Part of a small language model's weights.
Size: width 224, MLP 896 GELU, vocabulary 1644.
Training: a variant of SOAP for these matrices, 4591 steps.
Each number is 500 + 50 x the weight over its row's rms, rounded and kept within 0 to 999. Layers, rows and columns count from 0. Numbers have three digits each. The size before them is the row's rms in percent of the matrix's.

# layer 6 MLP up, 896x224, rms 0.0641, rows 700-821, columns 56-111
103:441537581519471423481459483541513554492548490496450548512537452565428362480392541557478528447413505418500527497424498538466517453526494590541592523523568498383407497534
102:465480429499427576493460525502563430420656503421516440608602516466526563479509482500534511589461455559490478521515527442429523494459545491445526525468527459398530484421
102:688512553457463554543465458447550479541503514510494482530457552545559511454538487511547560565482490545516440507501451498427497516468520478487504587500478485508496488526
089:518499497562427451475491461539536469410507437471501502507518505529551516469517514582446495525445572534544520465518527483503600607503515464452503587541608423519499447507
100:433486435550468493445500579462487434493480502544486507527520575536542515577543447441520558574540498497344512498534535489580509453467364408477487501463501553460401543422
102:534578572441501370540550546474590513459462489518479441392530442528432461472441393567589469509630502548463518519460498523575560575554494456497515488514518488559403512537
089:552560581442559421515458509466546424446433456558537512501565543526503526575513490531559495489547563569560513505491484567452470549532516498438451581523543558457480495536
097:475445429521446486444436565553486586519489464483559463489488513430536521538414517504511416539542476473541458495535440465511417555468558479446489524462427521446562462482
106:597522492577430516377480422508507480534458567509463526488549472561511526432428430525541496506559551544472549435480547511460457543457613470497457569527482493468569574417
092:544556509524480462538524506561459549571578483445482596493474530522571478539474530534532473419459453415439561427565473442492445409474442562504596549475491532589436455451
103:467616470482469505457509512403509516460486457485486507436455496540457506533525512501562526466491477517488539449473595480552512550556474477487467510535463428460522529452
101:432462471559550509481470477469442416497540540488521555585522557513514482461540544471396489478518562478504430496472572525488487573515531537579425540483502403528505511504
105:459398490551513490529465536474478420574475475510484515550528498490624418470525427519492489437547436514483452473420494438447442553486428533580537580528521476550541421500
102:563487475627431444480473499503442551457485504521503489468545499532460548458555557566514445511496523415473449433513545454552590478543577543517516548587568407466461411597
104:452520613591428489466473665557417470592511538591508532468566546517478441414499589476490483477531473473464545583524462516389544582457477442542475491515410469505513548368
075:534519610406492523534548522484528549563568512417456552451390450554472498624543576493484532469470518475522557473574486462446462558543560538512523456543473493454403435538
111:527478522442581474494457512504387432479373516503521545527400480536442530465417472481493424499498523491522455453592422496420610566501443526453566465527452474594466441511
106:561459444498448591484410476488517484507541431487506520454434475497567517405470471518560579522586539511541479534536459582466474505540531423399507479464468509516526486529
090:514571562508473443497561449456514408467489439476534589547439466540500535437506584424505474453472519489553467461381531491543423551432457479509570558471539427496557570521
098:506488479467504517534441523524539502536472394386550470536480459523456472484506598529496480547571546483486485489421492513528517480612520490461409580479535527487518429388
111:552530400539507470504641482454555481539526508486557454506534607503503493454489538500343353591539615600503443594473520528481512437377447491478557486498548528464521536533
080:423492474461498461468575495486556523525491483442478525540526451435576379525360529461494521451457476555537414446464548540502424520420506496422477447557575466614443515563
105:562556478466461545557584472500578516542511532554520449479486520493408514436598455524546545471427482521469462491435497477495510525580503563435447358566465474502513562494
093:545460556551456444593577514531508474505512508524425497467457458465443521552540470516479500509515520483542460524454545443560468419527556493540424541513530589583462602466
098:439579513428441436456454469526524571551566564468497532629474504459481462441479499477492472466398496458483475538566525503432482466529432549451512560495507490457480574438
094:543440448472456483557521523462555545503452444493507510446545510455495541536475573486520507538460497384483513543569490608442434478416533491447446556462438541415631495462
108:578508373564553494555603462518515534503438520531480473483496514508471475532584435533557488453438577571350429522486530464537470504527467464533503516477516430554448434489
101:524561470529567562555502450468597476496511526493471433567540494513531395495525381486496558496540581424480494520536527461434578490561551601524550399500581467464463561419
102:572507478484540576579546444529566613550476560532520456535539427423573470513530487416516481509525401462606468623541490434504489509582544501487443528523448484501430568517
101:541608511528600516503493463428522564637406518547446582532433475562579506442438538500478557458543504469488459463435625472513508434482480505560524375496460553501481427521
104:550575500483574436557458488516484550460484521467482523516478483500487524455457495522421457554500536528454468615458529550506498524583489505477506433485641530471449529509
102:450509537546579412526434547584534502558342491497570349411549452559473531514562539543365448496576495517445611592487520549467528545513462510573466451546519514560533533480
082:450469521475553573507492585532477592479532616483443459565529556472457619565431521459601424548426509536575569419430477462514489452551402520481531525563511530550491523421
106:472507529546459544497534579548439426479492455537481511559550517425478593517544480495436472519458481435474451528555482504495500542519476581409476411474426532517510422537
093:442490498472458569515494559459553524554536521510438442532493514539507473503441519482505534471457508536523427531650551512566622564415501523484549571551463633519514433524
102:461517545502459437544571455473524419438565457545508440435500487559533503493521456427642574559409474483472499443544536502473535499475523505446630509513483516544525589470
103:451486495479470405544512418513494395503462547475478481500518525489453600494517463444440442505499489443471547605530496497610537569533427506430466493546443467556454502568
101:500515515386489509565520493448520604467520540477481507517510486533598438491488504522548486562446468428525511543562381494539544409535609479394546472450587539419495620502
107:500516520511604488520451564526479563617495494485537496557448536442531474522483506605435558381504541489473479508491565474478500443436561534560482475437621621489446486461
103:549549522444575501671459454537566467478553446447496471509467453523438484504523525528518465513518493520526539480509511453448461541560443481472449530576535487479616531582
101:477585495477404426469504447485481436578378396479487559545491458587574523511474538562522407489550607495514498515567589471573500450502573507436497361532376444482519465461
088:456492434471453445521504546531433374448437494477595519495610486560496598460523473531459476574521500484573491490538545583508498511545518487486568478434529573459496458555
099:552534456497532469499381449507485465469547528406429568432503488480519367412466521547489514418522477457561565517498473506439603526525462571490524533502442489496467513475
103:413554473453508500571449437521503434604482525520576542468517515512448429526493398506594480507527466448530486492532483548342454470540499547568520498520453476580454467501
097:588513544444445459471470446539412548541514437508552429517398502623420496531447444493445420434504452497605538532573462539437433451493549512558542461453477551544444489572
093:478511552477417473577500596495471444513458514532541449513515521514457473500521418639531492474578465430458464519468434416569363646554533481489552523540485470441466576408
097:452476507506371605525453522483419422502511509543510400520570385480516547571511537506428537523520429564480581576380462477606550415500459511468561423426527437503479557526
097:525580479480502487496528491504556456540585472491500456606491444388391473484548529542457585507544588497499503589500586511535476464576453518492597542572505434416544480455
102:476540559538462455481551468413492436451456473438602548567458595488440530422512487505381552479504465558482542463411552457477441496515412473500596474444561519459374429586
095:605515494389551433492469447477478575488439527542442534555528529516435463412571507463552565512492509594539421442514528420564585500494452437510473446503539526527460452467
098:436531505650526515475462486531432554471479491467609506493429538531465532455492501442498481496444501484491477507489529404493546549496511480518503570412455493528478537572
103:433529540547474521479541500519520398509464475421399462520492490551543595435409505560493589545539526488600563541506525510540517572519504590521494421478478435454445557446
098:477477483490552524539546471513436477509481463569529540412434510507412415479507362543530482495539592614474391418465420423507508477493551537511472495496547415430450489560
103:447527509546530465534417425477523563532536608536544429464543566494471605528493538509510510535490410511562402447440501507483492571458483637403451466528588532405522535486
097:648424520579596473536469475514527504460438530527425471522517478465468483492573552522395425403467528537529510520417504566580550554494535535512490442550546540416519437420
097:370558504419504420480463462483517560505439517532444467453408498455542468524417477464475566483503482469516475431437509431530463511487544540506492562489463465504604383463
073:469550506450418498465582555420544485576455514509573549446465476565460542497399551453442535456511480465513493546468510441542569580541538506537541466521571462514521575502
108:519510578441485491530408421413486571416398501504531494498475551543381438563543549509534609501461491525470471414447543452478562565460510435580448574447563523486497446499
102:493534562453505533510471527445552496520493507524515567574498428563436562538527535468566474534591526589497454452522449538513531448411439503467514508437389499479481490448
091:558488387531508483537506472471486481484593531418477564527480494434585483472486486450513498579422545450452484520536502499577533430478479495418423459498485555472558502444
105:533528538442484538584499463528468510501572485603489553448524548488421528564485485503535534455473499458558523554505428533581447466435422452512469585451436604503446543573
098:560479446503502486523457489526491411482443516454484448446572461506484517500577595485477458502467464478493477541500529536519543459444471523587565559501414579484459535590
106:574350568481498491591477416512536499459533533493462565552541612445484451573554566457583571420455461518453469461550464524467653496555587469498508508517509445551525455468
113:559598456611516556515569467407462418561504470442445463521523480466483589499516390463525606528479442474505516528539472489527511426491476463585510549549406504470466570551
053:533539428484503486535436596478484474489452535489438447445471428466465546475461579415539462541472571486529504434470559516535553505560469501592553499516481501384430531444
094:475532442460520555521531524502488434606519533467417542451568365450497509473484460497438499441465534525429518513518569570557480405535463417465528528533525502460500602505
108:482414593517526420559527441485500494455538457505436469476472455501578540551500488528554466547427485500465463418416571484557571510508479550426556461499509452540428481502
106:464590555452455519502503485501512533464547512496526527514530502537452485510508386524510439522502583526543508463557418527482435517460475466469498502519456517430467406500
095:455439543529508527424490526579420503512440520561440429606605549645480437453464546512440517475520557558445462468547581474485480498485437437584469582532488482536512560458
104:505458538505431523513501482526463471425490502539437428524606451607419519540405635611496512406535483512484486538540475513511546426517472560449554461578558512484412526493
111:496525569471448515444564569515537384605612530508499509546487552496527471519499467473584590528465539465496395599422431461502540403445463483552482519447500475533487406550
102:563497444501458493519552619492430546486469512433324583474462477452440565530500524585543461496521547526449545452588518528583486437558481480466455438510505537491513460503
105:521447471502536424404450530564508449520568510465489437526525547495479511479458548522422473505612419565519501416572524566512428510455505610528518534476453488536544487447
090:478594505457448572495468464475453503536498548469520425455440452631494480401469426658484492533430461506496477518574482439536477425537506521473386417594499502526548492559
107:455470614508470542484484573450527473465603487567516435477590576469470437454458519593514596550543479493574533434551529480479480549419481524520458567484542457466523457527
103:446434461568518520398485527489442521433541397527581487575456534459495509517382593479540510437438487548528467563513545518396544521479465534508590444467403452569483545472
102:468611520450541444540475534450553464502377584498592566538459552425444479433406479501494512490438522489437457462503502536429482499560382475514517476519553501490379447598
104:468595439515475514503468591496563387607497490528570475452475431455480462536507524496587495482607446593520528433467432467501462511487485450483546570560559434508534454483
110:505415503468530449516481512436493478491528569511478528465584491392518598470561628437520538485508407471540495537480442539430607476476539561505514536489542543611453490485
111:534571527460485509508468534484470528525460617508500485522503510461525527437573642564510458526525503526450426446529552389475502484513547579557551541618424535485451428409
106:477440616457567428471533440544471534549591444589496511484522485562472530485511552472429518502450514560427479558529478451495592495463484541560473492613453536545470558490
092:566594408523533434572518422573400446442518463487514472441487482469557519598546506461539500470565519503476541569475600438528478600460492460532488534509485409457491518396
106:476522543391455508547573516518499492531535481484516525416523429500451450649526525421487534528573459531504477429450504533516442495524498497521468567464508476508497467446
100:511501470484469532427469379540456471475580469484502510436499488517521499537532503504486550458536529510559497531515555442394639461380480461457455461453540461396526408515
096:464489432447449482449568488504453470502498503497448536516567408593448481453467569589445531573549549506377554542541451452570411473474513544553497492464472453501565523496
095:552660550460623522510545531462454454475535491454467366504462448411535503486381542408537469503499535557469534559541586537451633462539574527501396518556425568543478526538
108:470549626453511486521500406467503540499476442396608517537443465491390417509455470464461467608467519426568450458482539541530483463526493547452456520445488607398491427475
111:462589455488472456476534532521492461439428461533531481521511486507503507546495446612610413444473453511403496449393481512528523511467505477528497563508481433402540535478
108:476538425540486570480473456557499465407433559580596543530557426450536450495531381513445526521578497509567486462512540494571528490538475534509504544509532520472498525417
096:441574509540433404591339505615474485534545552564490524594494485569435509534516435493425446428519545597470494479512503426519496540491441475485563471481579512514507554488
096:526563484567469509474472437366530468486536548449564522447525463506494568554492550439463500478519597495447546459406578504655462422551474493479479456490566496359409538525
094:435481493481537485541469427426450522558536445518562495484520549446499490575478517502455581487518517452600440481381467497535470425503568531435514507443478480552575502480
103:471457559549545455511463534593463489491493549565425519545425514548486392551482455470387499450533545505551411602500447492590348587563494505472602553468498404477479503555
110:495506508411485499572504547455380424455375436563485552492471505479438470612516494428477502521478533537532546498455443535627473535477511409528492557559466453474486430489
101:552543446472492555525521462585499525474489402503496503512444540466499492547537545399546536564540429434449552411457542418502536415509547560456509565537417502451552616473
106:511480488521535498542488504538542419500544481510531507462474467488509437487571515499467628411502559609486427538499477448432531520451469479453450452522547376516462393498
098:493601547550491539482492413395523473503477486471475420465544515493538457578553519511576485546461494489461497575524552529500445544562519513558556497442573561433553426445
098:483474526664525479510559533459480456440492467497445514445397535582547579523501467393583504492474486514477505531476450526539388469437528515575466580508585382464488402548
102:485530469546462483490563537400517479519367564464516475529547438506479507519478529551412434498493493486457453468448496569565455478513458555621450433448455517480503538566
091:467537513461467492516480522425554475477580384437472555459423452483461462390519477455537483484472552517493475486546532486515380416563512477519547530559422486517500480543
099:418468491630496546466473522534503532571410519489544468533493525443464570364442584405440443533508452486551539516491476519427441522472546522485522481504516566559503538476
116:571507469544439427566489557458584484415512571482515463470546580492448490514470530524576436467514546489661589479523493490513594457499512601539503591442495458537507462565
095:466438456493563489507497465531536495418536538448493441538490457483558471566552444490508536526456541441500435431440526590667526454421437538443394539483486548401487563536
099:507500511368428503437541472517460564529495581534465443464524411496434495606437425431466567478489455536503454551567518531586470502540537515510492528584539510506526547421
105:559475478552475489600509498493516541438529493455546500499518489531400482431461572478461349526449527552505562427510488426496592478378469580450493519574506524529527440534
109:483552423547497471540492555509510557504509425522448527603518415541426512469550588478583492492360529423480497550530519483637377527481483463438580517485595473526507578503
105:542475585566471559397505456536448497488457543501591479517549563412525487518457516538483460476588521487459501498473412568386454489624561479521479535490572432346478514533
099:360470414588550559525435525552546450482602544460513527521537526439519614526555425497457488498516504515481553433430491462596463514494515516532520517635441540555509516517
105:604568463494459496560583430426569567520491424489513536554368525553513474463414494613492436554493543563488531535449485427573543457481512528566492498465447533506559478540
103:458496433472424522478498634483568491570530448483460531538479520474513533508398464478450488470578518413524448459563483511373433520487542488526445462499522467496505542587
100:525490460524511525398455468452555550439498598503584561528531532495542430470484488486500519573497559476490460545548607514640397521487461431447446565500556507483439532535
099:389464452525485422382473520585425517479406489442513481442508521562479513562472546491471585428530477506498542542541496561519539539425466494519517589530467409406466538497
108:498454479508502453557474534505459476473474583516542542518565612423607422487548551565409531474420480475520488503479517585566458474555508493532484426480486535483450535562
100:524434502550563497499593462551525450616512558488526493565460525493467577543435602472549512495467404471504505522558558408633499464468594506536511458444489488530470618471
101:473564446503510428605391523497495566509443479398542558478435482520517491641420555497445494494449446541460516503523436522434606544529487484425558495452465501513446438463
105:509466525428508466555452377497485520479525588494528544582430410488444517512508479337507572492465564463501530474508424577499336436539556562528531583424495491528543471543
093:534537432491417481498512518458461425456466536482428553580577493468472503486538447527534497489518580483474482608465600385470514449493524464603510526491466415511594494461
105:485486554472532554541508576534472525478617533465452584469544520523527553500517495539571511471416468514465671542542491528493439520504452524542534463438436412457485506414
094:459556544493464537438537565489472466394531491533495458549471548552487458496423481584561505413478551459514527537535526477494491476528561467591607504478476465447521473504
098:436429524559495526457563501516509538515537490540459573593488462522497591444591534440532572541531525569413565423508551428466489511575568518468567485502455465501494535510
096:501463547579540532416468624410492518444491560598486537531530466471496495422495450422430573583494472496527349502463462532652580516504494523494439426458518426565470466563
099:550465487519539513530522523509529486484474434538501429522567493431496484435541488538548480483502405398498472472484457450471485547389535569575407510517484525461532554410
# layer 6 MLP down (transposed), 896x224, rms 0.0564, rows 700-821, columns 56-111
103:440548516555459547457454449503526515556444432422544475494509546499602444470497470421460491504610541482474493582532530458550516496462527503529530476547510532500423479511
097:517462525525512497489442504445545459600536558459486392485549519455515470499576521449451527480431491496532518500482474461607546431491487496583482492557531529588526544563
102:464509536561486483549443560525528477476559481511558503478473501462540555415418510583474504439566445543497546485486558461443573516606433464564501474504509534578526467522
091:513425574487492529550456571504589620415520449512559462494500562406538447425456481523444507541555436458588473521441514609548638525527463514533515437420559417544448363578
103:586481445574460508555463482523468477462440472501488495431485545563479534531469484554548525442403525509478491465592491439426609502490554404494480433439373416517556464486
100:472571610513460524427475564475436502514574552475560576502520479485457535464444584427540547487544467565435461540594456444571490429453516423545576509602535518608499562545
096:475426563424525508530521488484463476528423538507519615475545564473501476444498427504484521494546537573480570601492481490552531488470644447564438509582443455508530499480
100:514527492415559562463526542411424538487519462449451498556451476561472448513431495501501549545467495551403466485443533608506512500578517488441475538532511515484501472519
107:501484540527461527463523491548416528497478523519511535487471450470434532525443541455507537431502543491464440481496370537509560475465528546486435477414414488454484517441
096:463466513469473558469519443492597481400468515589539483496479432499534474484448370401545584523503490658486438462488529553465523468490528451579443521574484456468470482481
107:583493543530396548561488504547511416482496493563519386441445431489508545498544490435484533507417509493592497542395531529404444440500426482477446510388480546591477440548
100:436611525458558531463480592503497427546468462469526517543503560559479594588478475494433479518545514521535524481461495555556512500497471569535514535544484617446575556429
103:416589465519451447518500452570510470490493482588539568582485499440497462533585430513555508461479477447496541555596516502560578566504449472545542490532494461508522395428
098:615533546561540490541543475501475534511419618416397452496536441518514568495552574492547614529430487486442449544462471550529475608522531565657460509498466458563468501555
102:467521572489462478526577459542382496574505521392536425524548405531584435589456495549513524488476587558473532551542510586662451389472565526486547581516505439467507559529
079:362566553506558425500524428553512539494507493510612591542471583596556538545609439499492473477468552509409425475470497537505432508547560461556642446513456445509546636498
116:467434488502546530552515512480465444498540519497359454466538523512489483381538551422535503491442585469532526464499576608482387440542560452506426559482560617474458472525
098:507476521471558528489598480517562449502569420459557448595438504407460441517574474473486474438433518537491467514547528556536478456544552438491484542536533498554395601422
106:518492475533527482569493488505553527562508561463525576502436387471445529519443440613494452511470555576523549600512570468421468492384445528449531488439509549578474555375
104:494553456505461536595352558527490463492537520563426532514557482461482442530459559540433462455526501518542532520663550434520504577472517555442504570419465538546506465505
110:465519424465550490494534459522474441484556503557519438577596593536455555477499568494459459453423488449495526554539470526480553519499488483584519527470574443563557491462
089:554558589413496443534593492529510558444460504538464440483473505513483496491547488664411565560501491495445442504496492496578456519483570514482498509448529482484534479348
099:530574471563456477512479486489547560464617576534492524581446503478448452469590396495509632560522530572469518470522551514452537590486506484536520508450491529403456500570
099:534472541463545494536468591499556527587558475446419611487452509532398433377466560426553529550543487555486458571418445502538544415515512478402540497531501447499445553592
094:439512560479499495541491412573563492483579398593551613481543521547519565493508463508481554506430457402523532511485523453490536438448452397468510479559517545464497517574
092:541568357502485614480428575594498480513545504482571538486474501495629548478458441491489474587637488512516557465454515417476417535482459460612568483465410575453473578459
102:526530458513492496496584476535473461500429442431463391512548447499469495499466524510554490423582519495463454515444474476553432595433512502470552564507469489537519440600
111:586487495493496546529525455474455375524503508515493509473546469464604510500460396445365605385464532485443448548446505557482435573576519492480422537554515463533534493558
103:484542461411578440604505501364439476509494503521560531480490486499389528500505574507556524440473585498532530454460522550442417488484495456552437537599540528462536505551
102:558433490534550477475490487537393461440487500537527447408567405490543603507588477553431581433507449502452476520527457452479526474567543484506512515477475481480560440497
103:474457531509590556513507511443525461581553470524414478431588520554464447526463548489535450493531531552453587431493605526424487414479509507488482382541448489517511507489
100:595498415485544530439481583544614489415535577503496464463527454431474577507539386548494486547510550550389494456481505648492508496497545500509441519519458493527487585477
091:523493536523487570495505512513526502449596577509484546434527460407447570426466443520484469577528526503555541511504475561496571467494467488493533454563493476541579557514
108:485551567495486592478448482516550500553434459471502479586511529558459564456491476468470581513486452417510409473460448565553468456485482565576490521536494480478580435526
099:465563499560463425504480511555492523498517558499452515558539488567514483539490424447538482521549505423536462464560492431567540460501498365417518529427425409421450568498
101:530395530466441513544501461567457580519561512526518473480519513558501507623466522428511443528459471497466550483526476549482430547514567446469474540403541556544525506486
106:448493472463566477495550502582467454510539571482478527515445521573527484484460521461466514435405464531430425464503470467541547484385506499514547529527490487496433591507
108:429609499527468501489443443474574522476515601489496567527445530500526499474472447503458543431381427492486497546540463522457483458484484424510441448430478512453576502568
118:420473499561499384501528595497524507526530537533440507513501431489483531523407539492481547442520515407414330543472499436474564505483461492525506540542455530478396461431
096:457513498577509520485532437450566603412443428457505502477482401483593437522449519541488534469390513538548494437589488518428450534479474403514525535534460402477495452472
097:497496463467549505511507469498488411519503435518419433568505500378553523529595493538527389544411517420519496510454540641508429507592496438493411404503565524545524573526
095:572493487512558437526577511475495564551514457502538516427497549501437450520574560461434526532485449551483457511549543421550453483537470486469534448533458464512476520418
094:501541529483472506453539443400455518482481432532507494490555441511455571440468588491384537513456457506515537486446467542487535559537497505547529501453567418479482476477
110:462504461566496488499452559547508480538470546467499415465487487523539578595446606605500502473507453544450468574414435498508490482449494607542549465439468558498411542466
091:536422501543559460416481459490498575486504460479541508555498507529570481470589574476485503597480488481518444443472479493446516556518458588489457476512426375475485562561
100:474489557507470458464448508465397549512471426501537531452545437571536567490508515532477546430563411514557441519418443523411495524484571384423534560578464502575468554606
095:435535490471478418546572455521525546489542531543426536487369492407574538557579458561531471470517458534520488520432404510531423556541343443529501522504418461444413484475
099:506499511441499493521514599545557487562474532578462447589578484567508435451504482494527487462441552582455589460489513532577501571456479479551589519438466504559566527551
104:478460472516468442589474494428505523533564488482493574523471537481462485484517502489516416519514523536563551476514485530474507406439345472387475498586544531425521515498
092:489547455497486534481576521537466447458487473485534557519490438473562625490482514540449512449563587482444543523489507570544659530486543553410487426499410459550536498491
095:567420505505546504606468506458506570466565481462483540493490511484410511505451528575515454510491524510499550534488495527485455511463429519545505493550630385499487479458
097:576507449475463418539515484494561482425521554544549488504466531468493386604439511422475460508474449460536510556432490487367397488440583545497490551484472528478506486463
095:544525522542482495538496400453493400418512519529496548473412538605453516566551488495495494501436477591484514410583512498375419468499581549526464583559521550485513498549
096:527476505487551496509434544583549523496525565585471487473522548526527551477561419478469495530401540442514515365489473465542430525527540481568547521539547487507438494522
101:552412475465496467536389531526483507473507555487455520449450463531489505530481486465549431436513504508571528462452446553386509511534475486521583478505450502523467417527
097:482476458497490466490479497411553562462441548486485537493526491406454474489424560529460483473396474566455453446513468365568533480390487479527497379521475403496478539472
081:408486625520500533505464520572503423589515475434550508507589590518496391451501519538547480583545504416583573517536413484413499519498449597584520443570540480438437578564
100:489481498439515449591541500529435410539527485492579522533490480518451451573461448437521476562509529495430485510529479548489581477413484460487509433415468574515450580361
102:450471431464462499529626601403542417486456569588566512562485517400536499571452502532512530580492528494449608555430383569532493496510436547467478498484456401549484613576
096:519476575503493471496490491534531520529533538495590512457552506434545491535491468496431428488536440419478463442518577579595480520536495469467462404487577518462467565553
100:530475464450625413469552549537403521362461477513547376414541499540554479576559456475425489517482556480562522443484573532495545532567518435490542514472541555484447506493
095:477478439569502451486435555556449482425523479540516656549532522494381442478510433468529399471478416361527563536473495446505509413498454384494516468464463495588506591561
113:407588476481496401498459530463586570514471436495554579448430526514514515504481490516496432486531434533502566452551456469495498584466456537461448448478437532547454449485
108:526550470484493497494476457405492492497456637552498529525431580487588485469509510457507524460586439520578497489528549502515484494503542498481530558580559506455491470449
055:484538507416488452520575508497566601472545528553542452505457473550576518517543476462530514464467576531508499528446468433361539621455515477468474557403555547426467505460
101:541429579458538519507574466632490508500486464504538500535494485452530518463460582478595558474509524461497576559471515492503603489519414517537496458464498552497504527406
105:459483417559560484571554405557620541443416535455516474446531488570442433609476567434551553517488611480553493388514582523481567468604470510478459427430549508605565445490
097:486587453567525498444456502504495465576516575442482514456378578476534488468545552531403487497501481521458495336400481423513481526442446475601490476436522530559465468666
094:527499575525552572475496576500502478549531476540557495502427443523513504478488414479416606584439592481516524501479555514535469489540571534401481537455431434454523526483
106:463407481527505472513529487461495440538552378470470482548538480532548476478530523602490457494532590488584506498536438374523452450440481495517474497600553518473594447489
109:525541504531542508517434580572491374495469566471545527486619511501465569483436492505459535496452507517421541477460546524521472584500571568568427574527473519535542471528
098:507516516517443557530472493399508539548477534512530482578533475489439628389547478496454476463432495618494494575526480429559533500481445496521581484592513557496497498678
107:458642496499458504459583556516455550520432579524469621463508525379463558434505487479583514531546474457481579528438544591457538574507515417438468343527539529438520535495
097:510517419565425534499619509628587579352522485479515537444505530501481544532489523586535429566595569496535544546484536508529559468536465550485536515540506497525537526533
100:538428546418544465498485494511565480502587588589506385535488561449492484591462594449542508470445522460448431497559475560471357484451502582475457521483524530507532541554
101:466659545522558492542512466420486537489418511497471449524524503455525489513493384504386375524583451505433511525493481533480560460499529451583521570509580543509526525522
099:400415513456508501534481448398495526502384476547410469472410548499409482486495526479571503464537502521534442520504456511498524491499501625515510502491575514529468506541
104:427535507548412538486386502518499454566502508468521618424637459480478555596491468457419444495560497518484515433565569482531541409488547543552486427499530461499577486477
106:636485501515526444518412490466526470479427478512491506448576601490506463479438545446515534544434501560450460501497560615518474511430495570539495536452493486540526490492
107:412565462467494488533468494483507588493407494447572497510429520442500422471592510391514528519401557534633473449531534543486432486439500455533479546481486583409579467541
114:607447491475461513503453533511512469573472526545575375548494515471461520498562545501480507564510540468488476410506569503474466492538499506421510504515448462522477448583
093:489542479526459460497461446504562495379497514529465434486485532565544590533554522555512543535535525555461483503491360526445473489533493524461490524474424355493531451536
103:507410428500580545517452546530509495480543478495448540469509535514470476458511494480560563467508503523538430475528486399518537457454485528505476491523548536490548513470
097:405430567444478537380459476455447462522440477520552480553575427501488497573500527549508551454561526522513405519468404441542530473488531546463524561462537517498457455526
100:489533539481523475482491471473505541555558381459521550469591517554449555495431539519596612604527516421449461544499465585468548527421437464423423459373491581455528464492
091:477499481504477441513499456503545451560459480532400508515505538462534442521518558432464611532592462442405483424501412525477547510418459444526556422499603529511421443531
108:491573500511448503473428511505596550583486539483568493489508530464453590534473568594526535468577560490543507467460436516457467533522582609550473613498371489540430485510
110:458536514520532522517539467479420390560546512505563453468469487516473614434507492478523401537504579467476447547538401549501453490502480542414436574486542515459588462469
097:526433582531587525487583501524459459493432530553452427512432419509627482525547473447539463597522512525591494446425504494494469550459471573481560406426443517512470481466
094:505534492523427533488497439547516444497539480517515444548474526520431554463474378507518456498478498460392543569451533445486500552439559490477594513588518534503480534462
097:498572458496581523464507502456516533508526466525559469519595389472456500486537636478411535514522496523521481399473600524562520477528474500520558465491605464490527563542
094:475508572485516485529517457541503559448429559577561594591414588562463483572536408481482475421532520444578453461510585527508494470467554396547456514603458508548526483588
097:559431452532500442534488414450537497398374427479479494570516499439554525589459560466514520526599534478531446509493551586505508461482473541410531551549530486496471518493
101:455504609475527502606481495558520466505496456481446544533533496525453456546393591423513419485584566563529519520531549467487406452324420533438487439584562505520518480570
094:524468479426513530551513468595387384549571573491504356465502556532565490495513568427460459563420534485545499421491494495536522389498539506510554585513556444565421514531
102:452455556584452511397545417444477504528489548584537506433480542524506477558543475568525426424469504555546463505534493454418523418521564518513504561516511390483546481472
102:472534585537471552470476472508577503491454541499474435543509412474547475551459466590494524579543449515512489468471505525472523556523523626488519481480460587510555485480
092:465436401504539552506423506456441490527517505458461608539500472518521495480574497520535508479607573490466561507408537577562488488477417609574484524480520509484549427507
095:474465467495478563512563492495476464552545587575537460484483353493491497468431491491438525434426520493475452461557481510524591537553491524510484459496498520572580511505
096:481497540438501515565525476483433418567465532451521470571566456517512507477503519511373540498555503519500581494558487522493439487449515435484487544540486524451429486529
097:548503512572576453558503475461467560526460465486584525464436542488497467445509495501512497464594530518503492417495544469488447466535484425582403481497471566483477520502
109:578456448498460478496468499567489491500492575448488485554564503475410436580565482443535496533526514590617459564513468499582443461492500470450505540474465509577480524538
098:537531528562426490512505487465474476597551530449501508496494479462527497524523524481493435566489531453430416468440383503515502455553574443495519508514487562407553543470
095:502454528538537481416546434500575477446486480584400595510487532506440427569520501626467547476528489474468533569463568483405502533561439495502435607525512432524533552519
103:517493404454474526503476474549488496562431475526449474492509510564452462554573525459542438424473487472413518500570512473469424555502484550541455519565532577521498550487
102:544533478438614559544510479614466429573498513529407525549625501475501606444497473504490468573542531527532559487498422524518605555537465449470512482503500494451411516421
106:471430511442542532492533504486493539434511484499542426450600394507548516500421473517468492550542405503499515575410473508588528397586569415485484423452484540512520493556
095:461537564464557556499447497515478540532483410498449428510502458429564578396482501483457363587531508342437510464506493440549484517525500505504523504486460447493440513597
099:607535502467450425419523539487463567481529478542467530505475492514429579473514493412427493555534487483547487407541529510502444499502560485516441480463575579523456493435
101:497405531496459568450486545534505476555498487530511464574464496513600519561456492417491537494428564507526373493517484591488505560452468525526416462468532465630618479456
100:424485424483510479533464510384440450523451501462486508516483485452550519455569471541586534505496467421507506422446429534503573557602506512534574513473558528518461468489
100:501456480476490493524464444461483490517454629518612510415490512514376490579515498418492589507505509500480504530518462471441516486517565530586481575459477508586471371496
103:495429486441574464484453552551389521515436536647423487512459558504433521517485617450537491562484492495573501446506457535556655491480456498536461512486507493576482501554
096:455525546394505389463481589412526505527449439495450543486510385573513575482468554485521574506466475530496489520448459520520548570540492568504558482520526602582503474533
103:487415538487451528429401546532516517566477489425418489476500480436571532455495480510492510460528543508492528503461455577448451547564536504497544558435409565505414525521
100:476543514414555522544543404454531548608458597508402480522440550511474507527527480473540555513461539490555474469534474469423590498523495538530498435422441471360530569542
089:480470412433521499488432510480537518489480467509505452566574451535447488499518543472449561460524542577464504504487525555508495513460612543538519631533497407570493553468
110:529545458479511482535429487596405510533447480499462484517440486618505446545567486507523461473533538424502508482488467408566447541435501522595427525496519552517522467591
101:482476461474567473523430495594505555538491507594447507505494536543492525425513530536466529576527517432449571441463437474523459526451471475556564495504480530446554530510
099:481534558562422446438541613483557470447529475521477516493555507574496500589462528482517470557515593421491546547486517505510510550584538608509563518470505481516351577576
094:555442527497633527518456504424478515448458458478482517452381348524506392411498549483580517436501524502448525575466387537505534442460494502603533488548455500474473489474
095:495538520486572446498470572496543540481545374592573458446442514629551435551467492559552443486484526548567480446490541450427521498440535486440549470581446486515511560512